{
  "activation": "swiglu",
  "rope_fraction": 1.0,
  "attn_scale": 0.125,
  "extras": ["capped logits"],
  "init_std_qkv": 0.0412,
  "init_std_o": 0.00971,
  "init_std_down": 0.00971,
  "beta1": 0.9,
  "weight_decay": 0.098,
  "lr_head": 0.00671,
  "final_lr_fraction": 0.0,
  "seq_len": 1024
}
Each number is 128 + 24 x the weight over its row's rms, rounded and kept within 0 to 255. Layers, rows and columns count from 0. Numbers have three digits each. The size before them is the row's rms in percent of the matrix's.

# layer 6 MLP down (transposed), 768x384, rms 0.0511, rows 748-767, columns 256-383
102:118114122101129137109129153144125107139137120154100104137142118144140132102124120097097129125130117116107128113120115116104113126136094130128134095093161167124132157137155134103101116167149125138135153113153148140124123115144118102104130091145162123081129101140171157093129167186113121139127070150120119121129135118129105114094130063145132141130142177078114147156092128180115110133102
100:128185154101154123138128150107123099117125095149118116124134103152108131118117135144107141142108108141109125147127137160143123151117122164133102162093125107118084160107115117091107142138134147146163099095119128108131124122166120163150092160126087100139091121111102134144097168173127128114123145104106136133111125114135116133121154138097112110194074120155173137107107092083175086114143
107:123136163136119112160159117138098117120115144159135115122140072147140093082144151101108104150147161124092112116143088106095114102140131124123147155113124187157140112134140123134099139150115100127183110156109089092136149087136109119106173119082158170130109159140123135170112105151110139148148134091081103125109149151108127148132131135118134131100117125120122125152164108135132165103147
100:101111139129129127171148138176124150184147159163114120131131124111151134120111124144135117111135156102121080120128126124136114139110112120136126151139064094084138143099119156146157090151109149153152175148097123101138144087105114112112152134132156118085151129134162108148114118116163158142098144134097125111161144170086143120126153145122147140128116138140105164123112149150134161132117
106:138123138130102196145147132151170145136121141103116114097098127152086115107127128125156124165142093143150183132138086150116135147121172140138123099162135125099174115124132114160120176167125133139110089174184125104109099086132135155133115095146156154131085146133121096085150109098121122080122141116145110155134182128143134129129134119137130161104107108169129132140116166138143121152105
083:135132141136123126111105108140122109164122140092142134144123145162119158158096129166162138138149142164157139151124113139110100113128134106142164105134127131128147189128105142155141108127146136099129115112126097142129126142135134151109164083138167162158130153179135114133128134118140110137106175099125168147111159164093159109165145120101138129162117088118118120127159137126100113092116
102:112109169112134137133135100132158116156100127150106122137145105094114167167139137099125108163121107110129116126147065152169137141166117168114118138129162148124120141110143138079073144143118095132129137133084126127122167127091150119155129119126130125151114144134161141119138148147138123154098120168133158119159112162133128115131123091102113144168110137184126148121148126145088109141137
100:141159116125090089112135117103134185122116104125148109140150138155127130108110097103163095150102105138100139174116106084130146130130123132181104105108129106140084150092071112120112074144097136163119118129134106107133168182135105131104085097113116062119120159121091099122137064114143101096090158145134176163146142160150151134165136120166142151132116097097134100145106118099118091112092
103:128134111143152088153151154067104111113123125133082123063071134149140115134133101160146134124140121119144080185138119138139116116119133123121144125103131158101135151116133149101123129140117121127096128085085127097188143141091126097125139107168145102119151133142110157136121136114120129148155135143137129110142133164152124124166125160172091126135124130093114111148103120072130140117123
098:141143179162148136094127123125078101108100148107143143134123177157146105181125122118086127109151108140117145074102114106066115104129137131147145113143126153181098125117120132127133119086102138132110094154135124129159101155110136110121133082130132163143107127110130123137120095154130150101121086168138115122142135193140104135099113124095135185102156092138115144137153127147142138101141
101:168063132135113150159077104176128132111139151092091144134127118151134129131119143133119145148135175102122149112123140143144117099141093109141134128121114141132081110132142108132114175069137130100122144111125130143117101147121113123100119172163133159128142138141107185118118172099123116127151093113129176127122128141126157116152130103157139136090155100186133110160121134105125112156127
097:129084115124128118134143137105093110134113108100133105122129084141112150081114107114154128136147129164132099132095130161161126137141121128164102126122132165141135128099111178123120120147166152111137159164137111151151163127086125125098114170130143125109134114130156087142136160120143084155106133125086126117148132142124153093124117146136103119145111083097122131093135121123134155122189
100:120148154156088088133175124128131116147159114104118102156131135141133156195095111143135106148115135164118130089095153147094162136135135155141151149141121138153116076113133102165128115119108105107100120146112090091115107121147130170111113090168079152158137122128135138115092092119123104190148094082129101109139122145146149122155101142153115127163107124180122114145158119131107107132159
098:127130119126116139142126135130116141122160172143117146136083140133100146187100120142150140119151144155123131150158142156118111126084146137116126176130126109123076103157158129119118084115090161137149133104160098135186132131175146166144117137108159099117123119107152137067150136106144171115071095102136129128123083120101127114132096130117136137131141143169171122090131190094134131125124
103:164126104111171128128103153167112114111176109149136159156147114117121150174118132083118114131145088104158152094158110128153108156075139112104124128114136088147116155150151163133149165147108134145149142151112178144109130110150130121110141175135093111152149121121135173124136133128130140101142148146105133173136157115139126111109140119103125130122111169132140117119118126172141095088134
100:127114085101144112169144137168167161154095080166125158153155155139143160142152142155098097083129151109142128098150139107140118126131115093110150115140129103145109154128171129113088137146066090127141120138127094123117112136150108104164099171120127100136094135122135130149104085116166136098158130092124115130154128148119179167160132131115132114123121108134152178130155112187150154160136
105:092124149139147112138143132144112111127128130130112125168183148114181091115142123124143103122145121125108097089143111184111103144132147070188131158137131144160149145141128156135105104095135097102129127144103074137151158114120137136150161112155108117169094150148137134145075167133117153122145116106152132126148104124109126163180134111131166109135144142080079100154171115139092118133130
098:104144148157107123151085169150125133119095126141096113121143131183143132103127100133107118131143136148134161111102091141135136131109106144153146115152114156106184120141144151165124075124127133135106119167139184128127154110123128107156134173139154135120152147141135181146077139155111121152162144108124136102153148152143123104183154133120139124135121131103150153116125108170117096098130
097:109164158180131096148108115083119191114138125138132151154123147153112133148139144096114131154131111149127114147147074108116140157151143125108157122106140141118105096144130122165142170121162123129114148130107125152116163092108139095161172144126139132112137106188166159153132083140190161083103066098128124133131112122174121144122141096080141132129091172131137110128157118142120161141158
103:127143075103099090143096140152142082103147111078109139129132086129103163093074139131169089175149123083169112130127077131159112116088153173133142142131133092116156119141119157135135134108148133159135094145193129101128108138157113116113131160129142125088133130128105112140123134183108138170111143181108130098108132103129096100083118123112127154113155113117154125141131137141170112124127
# layer 6 MLP gate, 768x384, rms 0.0587, rows 749-767, columns 256-383
096:117161173144170136126113146132167116126094129156115111107137128131134140157124116145095128190153088172154149116095125142105105149071163112202108121093139098106127155116115116143115131176122103153148168123114156132130089084083142111105146135189131113174079122107151154118153086135158118124117166096186103113109088134153102103108131140134116126137148089145140174127143157116125138153098
105:131109111172145132127114124109138104136175165129167132111125130098075128127138079140144144123134149124140158106092156138143142095106131126091104089077094147125147120128096112106125158141090170116111092123170129122183097142100111141126105158152155078149110124107121143127072140075106087141152165104123150145102141147080155098143112122157171115133146115105116138079124148145111145159157
105:158141130141120111150102093141137139120107144114124152157171121133169126153165165131117135158128094127102135132102097084161127108120173124145166105130102116130133127129143176160158112077110122125140125116144135122122139090110170105106105121114142109129119181113133129127107146132143109158130172146135142139121059152114093125078126088102142119094115118094125116127192089101097114137092
105:124150134090134096132124174106090120089139134102108135149165145149109133151109140139153143137141157096097130071126111149139124136100112129128128115137114170190097189130093116133111086158127108151184123138059100105127123120099110169131111094159125049110102092135149147132120142154149134160140155106183153131133111151145090118070173097099167100110106103097162092149131140146089140136127
079:148125148158145095112143117129131115120098144119166132122118145130155143128093130155114141151079105075147126137133106145131128137159134131112138137127115150132144138149146147165144109134141110086109117129151076131165111146141083142113118103161108124131128131186079161104095110134083118128194115096140144139139131132040114150167127130088168129135116114136159158149110121112149082151101
102:136131149128141143106130131121156134089142144145084137096140095138125094100150098117138111144190097143146112127113103112121130109099181118131137087132120127115129100135141113133133116163085107141156091157119096149103186163118106115096142154175080147157121140143158114116132131126089162118170123157115167141144139130161127095113138185132155099158160188154135117142124132128098144129158
098:151134103136127128170083108117120141096088139171105167177107123085153150139111126118143105099127154127125156105103132143083126114147102131095127093143123146143156097139114138160153151082144165120150107150136102172131113087166117154119159126119157148135142111148148137145130110111104101046070160129134104111119130166138120150123097098079145129109119117165109088084148139099156176117138
101:111114090130147115185147101111131137140093117135157109134164095139151153149164128121126144148117114112146103127140133109142107110121123167148144148103126104180086125118101125143136117118094149119165104119120116109122116097135119167124142140154096106158139107131152133128158153127145137150142115101163116124104127138107127124133066116127163124129134131144184176121126155125135166138119
101:148131107110115130141149108103102095148118143132115127119126127110126168147165182089105118132146151169116165142113119145143077147165087138097172129105115147139090160078142116172156098148093158132130091172116125149134141089132143143157155145143118103128099164129107140148138099149147115131148199098165103118151149127097136119112101132128171100115154125119138123110108121132120126091137
101:177112150116150132097111102096156155153084155115116115126119065128136137141106154130080102158099125151133145098150100169098131118133140149107101113153133120159130165150111127179087136091094104163109138100141164136135147082156129107166126131132140082135096102155102105126160093155149126141155147113103100078146131140125130114150153123097147146168111147129133140168158115144118169155107
095:129159109143145117182176091106141129125096105102090151158101135160134121099120134119106142156116174127158143164140067149108112119112123111104133116127121193148149090160090100134112101137155131098101075113155134175156128140083160125103121124114135090144098139157071157130107138172133142125100129146147152139111151147071120107172133130121159085130114118103114106125154140127123131130096
103:153145140134104110134144164119140121131142131137114130131088106132092122167134131158126150167132115136125103145103149092118102130144137126144127097092120122146151128143123162116144109104114120112114140135172157162120175137105163129134110143137095105102143133144176186141163092138176117134145139132151116129148097102102132147132087164148114128143147128144120110102104121090155144094110
100:101133128122121118148132144140125127158147128117128148139165127110158136125124126109084101121107142147136147108116124112104148104150130123132083113128128139150129132088104122130126158165130136157098140142156173125156074126154137124112091103153107112145129085114127133109177099139110133130140130111149118098105092111106117172119159131103115123105153133168142125118107086186116118155099
104:130131133129159149134106136096089112140122133142097142142115137098125135123130125083148123126167107096145160131166142118104124097144124112123136119121153107093079116118113108155128094157113141129117128145123133156117163121164124132129104141139172150159127153134114106129115103136143157086134126140138143139101150073114122129080124138107169161132123153138133122159139123150091145121118
103:137160098149088114138144094131134163149188070142107092132111144142118176101156133141157123141133129112127133172104101133130111143159142149081138116132094150175143108130118128126130146149126109114086087095108156089179124131119186130102132136126149143142138092117124168140109070046133165100148155071122141167145111076132154136144093118128109133158127133138134151112133121148124147132184
106:074125108117133117111140115155116113107162163088118149109134138092121179113154092174161153107135154128099154101089135110123103118088119135124105137109090115143129101118131110106082136144146156136136155113136148103114135110098151136117156078128116126167167088156102143081120137104091111151136117116112101128122115079097127161119135101174146144095151117138166140087140101158105144119151
100:107153141153127154144115138155115116083101115170126133086174135140102151122114124155107140092093131140134100114136142164168130131109139137110148138145104131090126127115107098167129121155128142126142135112125053158146141132139097135117185106169150124123133150133124119116122114084126130148119139079123106100132152106130141120122157150149127123128109135169149143092161107114123112144136
097:136125155119096164142141157155130107111185148107111177126153101147121148147138070118112134148152123130146136123081176129166133101118138126131135114109125118150116125109136135189148112160108138116101135123119120115134120173137149106122173129153110084126124087140164129144137156086121174139106108136130130116137151138107153133148114165101161133119110142124104187128198165130116107121126
096:153085126134131140136151122097132163152121126096111106160104089160093130181149115129115119113128118090145146107078135093119077158141136147165158126087106106139101140143118111131164130098160165077147153080082118115154166093156147146156152123087138135106107111156121107116137147101128126130132165086172133132108120147125145112106139160178140102144111142124159137130146119153160133116100
# layer 6 MLP up, 768x384, rms 0.0606, rows 749-767, columns 256-383
099:142120137126136092127158147145160121167155111133150076125110175138128104134144153137142153144118121139181109154116094103131102125130175125181126158156143151168153117101152069099141157159067127110084091115148098153072163112098106147134123087119120102158153128114136172144136114127169140090148083097078124145142086113145173122162125078123084134148139144110140114121128103120160114146152
110:157114140110109084159118160155137106153121089130145105160129117107127121127139136107119131092092101109111119113142150122125124123166162132135122165117098150142109137148133137118101173114137096180172135097101128101156153092161158116130132106108117133131130140139078139098126113110124123120136107130107125126139133128128141163142121165124127133157104129132136102163206147152117113151105
101:157144116110119140090133101152110115112071146087087164140126163122172127108117162127136123170113089112110158090143131100106099069124122150149154116120110107158144164120156112186115151100120151128149093106197132145157117154128128151119086148089116148120084169135145133116087106121159109153162127135114134085184092095086125128133124138112138143115128111140150101174166128134138102126108
107:128163139126114165117176164124148178161106141117140128155100134108107123149125114129171174128107119126071135160127095155128116126121164131150140158147109122160166177121134105147110159172127101135099101179116163100130088109100151083103111168094139141134144097112119081096176144096149128137139128118102109127136121097141140104149131071088095104065124125136158113117108139125100104095131
085:130136149172117143147131149119189111095137131122123087137122160164109131142137128137135097137125124130109115135121090157124129079176135102111120073145163108136155115145103107086095148121145152145135125189139098127126112137123100100141070122130147129142162126103068098154124186092141140086132111128147050110103112128148117105132117124144106159111126149124143177162138133148110094136100
102:153144125103138098146090152118140155151124142128105138147159119121136126120106141126124137104115106150140101164131109067124091084128134138107139153157164189144101106113141117121117157107136139149126114135155122173166121126102055146155149153161116169111113100164135144101126137157094109109106108128135143150154111115131132154132155188137121164153116118154122133132118115100150163160129
099:144133094146108141091161107129151106131149097099142151118163135125143184111096146148110134155130135074128127126155126117104093132130099118126182126151085116107116153093121100150152142133089132127144138154135163132098165090132144154106093147107126131096146133167075111136142158150087136156134126152127133136173085136106145113115108123116123161149159140149155127142138144139166164128114
101:151121090080122125115157118122111165106124116140108111096104120141113135115112132121148127161085150134127099102100107136168140102112114136126103128184147154158078144120141133124116115136124131130139105146179194113137112110133123128154114137128086185105112087158110109122120145157113116135152146139166111114110108113136123130105135180091135130166088113095139155170121097115046128132149
098:160135126146107166126129088116144101106123124134125118148154146131135114152154078145092103144119126106154073157140085111103118096140146123104133166102098101127113103139135159132150163116104117173115164062143124094141134147111098123111146138146107135124168108150110132121128132150090160132125118134099123135167158109159113103174123133138123126127167136097158091127156193157140147118101
099:128137131116094095184163145150149128116098117131159109093141125137150160128132134078121101138121130131089156082106116122080141131106116154185154127137130116139133104115103092132131155109119127179108127158116133117121091136143168123135127102160128155077153143183128132099107148169160079137122106137141134183144108133109137124152132172128148134174107131104148139103137149098155130124132
098:152143112093106149102115152128081132156100093137123095146113105110106135139150156105146169119115154159144139099121130147169117141087148165161154155128149092139088154150163101131144152120096141074075116101163156105134165103113114108169117139119124144122149142148105137139123099166093148104143103149139176111165113101116141166118145105089097143147137131123118127143159104122141110149142
102:118133126144124121103120151146145156078150121119108166128098139140123094129109190149130172099196122109123094083058150155160140126145140147156170115101117104122108133135150138164135167163128123098132133124085113152129153117112155158086112096138072133161178140145149091148101175124136115156155115169112119119097156129173141112145131117094122136153116148101137145123140124119143076154174
098:170053078115101134115168120147139133113114170162140129140150142144083100097157145121135136118108174159131169134132108084122133145155119133135080153113121113137126115141148146126102117131133147116145104107123138161131108099107148121161111133110176136130101098103117125127116111162185090143106117109121111120144154147127102155134123071099146141106150141131134124141141116150131107152156
103:107118116121150142106154099177110102130156125144159140153159162173082167121110116101128140123127120112135119121151076173140112153150156098068107144134124101098100111132156138120141143143110155094113135098129124133131126174087156143106138137155161141115133131153104140133169128123162149140107135130094146132141133149128118137111096088117112144152113142129108108097128105108157099157165
100:141093115149151113166159108141131148160123147147151087117143143105078156116085154114173127106090174163112136136133143150167150133156140131132150092145128189122137117107127123132139091115130131136092131167080164089110116137149106141110050114087135118102125110087099143085142104143121155140128136122098092103161120119151119122105094117132108134130146129116081103168126091125129117139120
105:166118154135140153089207126120146118109130063104149093149124082132130138124176130109177119154124123140109121169124141106139131136092108152094158121114143119155104071108142147117103080136129141136097129141116134110161150111142088150130110121145084110086106150203102089132158149134117174147106104113126125131148102125119156156142134100085157140134150154143141133132151108119135159158118
099:157166139135109148112188117084142131098139138157132149122079160084103128147133107117141109134142092153136142130084116161114131118115125089162115086111101144133098150097127138113126171133126112088128118108099112152090087136080128168137136148158076147152148108115113087115123150141122133155151105079121113172142143124115168127111137160171119153159163078135124104142101106151158199132111
097:168153156161138138157140083166140152128085063164218135111138090109113093147165135113102132174142114098124116147170101108091121136135141111121136090108118144191151131092138105169153158110145165136113169143100137110093118115168086114099144162135092099144129114115127154136139132139116135154129125109116118152152113130111159128106128101099122149126153153121105155132114109106149100091135
103:138136088140118140074108107151123147116131112110085142169097156148114109138123108133126131151136131175132103127130121116111147110129115099162194158125154150111149120122148120152111147111140124125117070113140104142131154177120163150136157162107164107116109191127183110119110081150145133132136101138140116084130115125111121118116109096110131136099147068154124145082089094101148069154132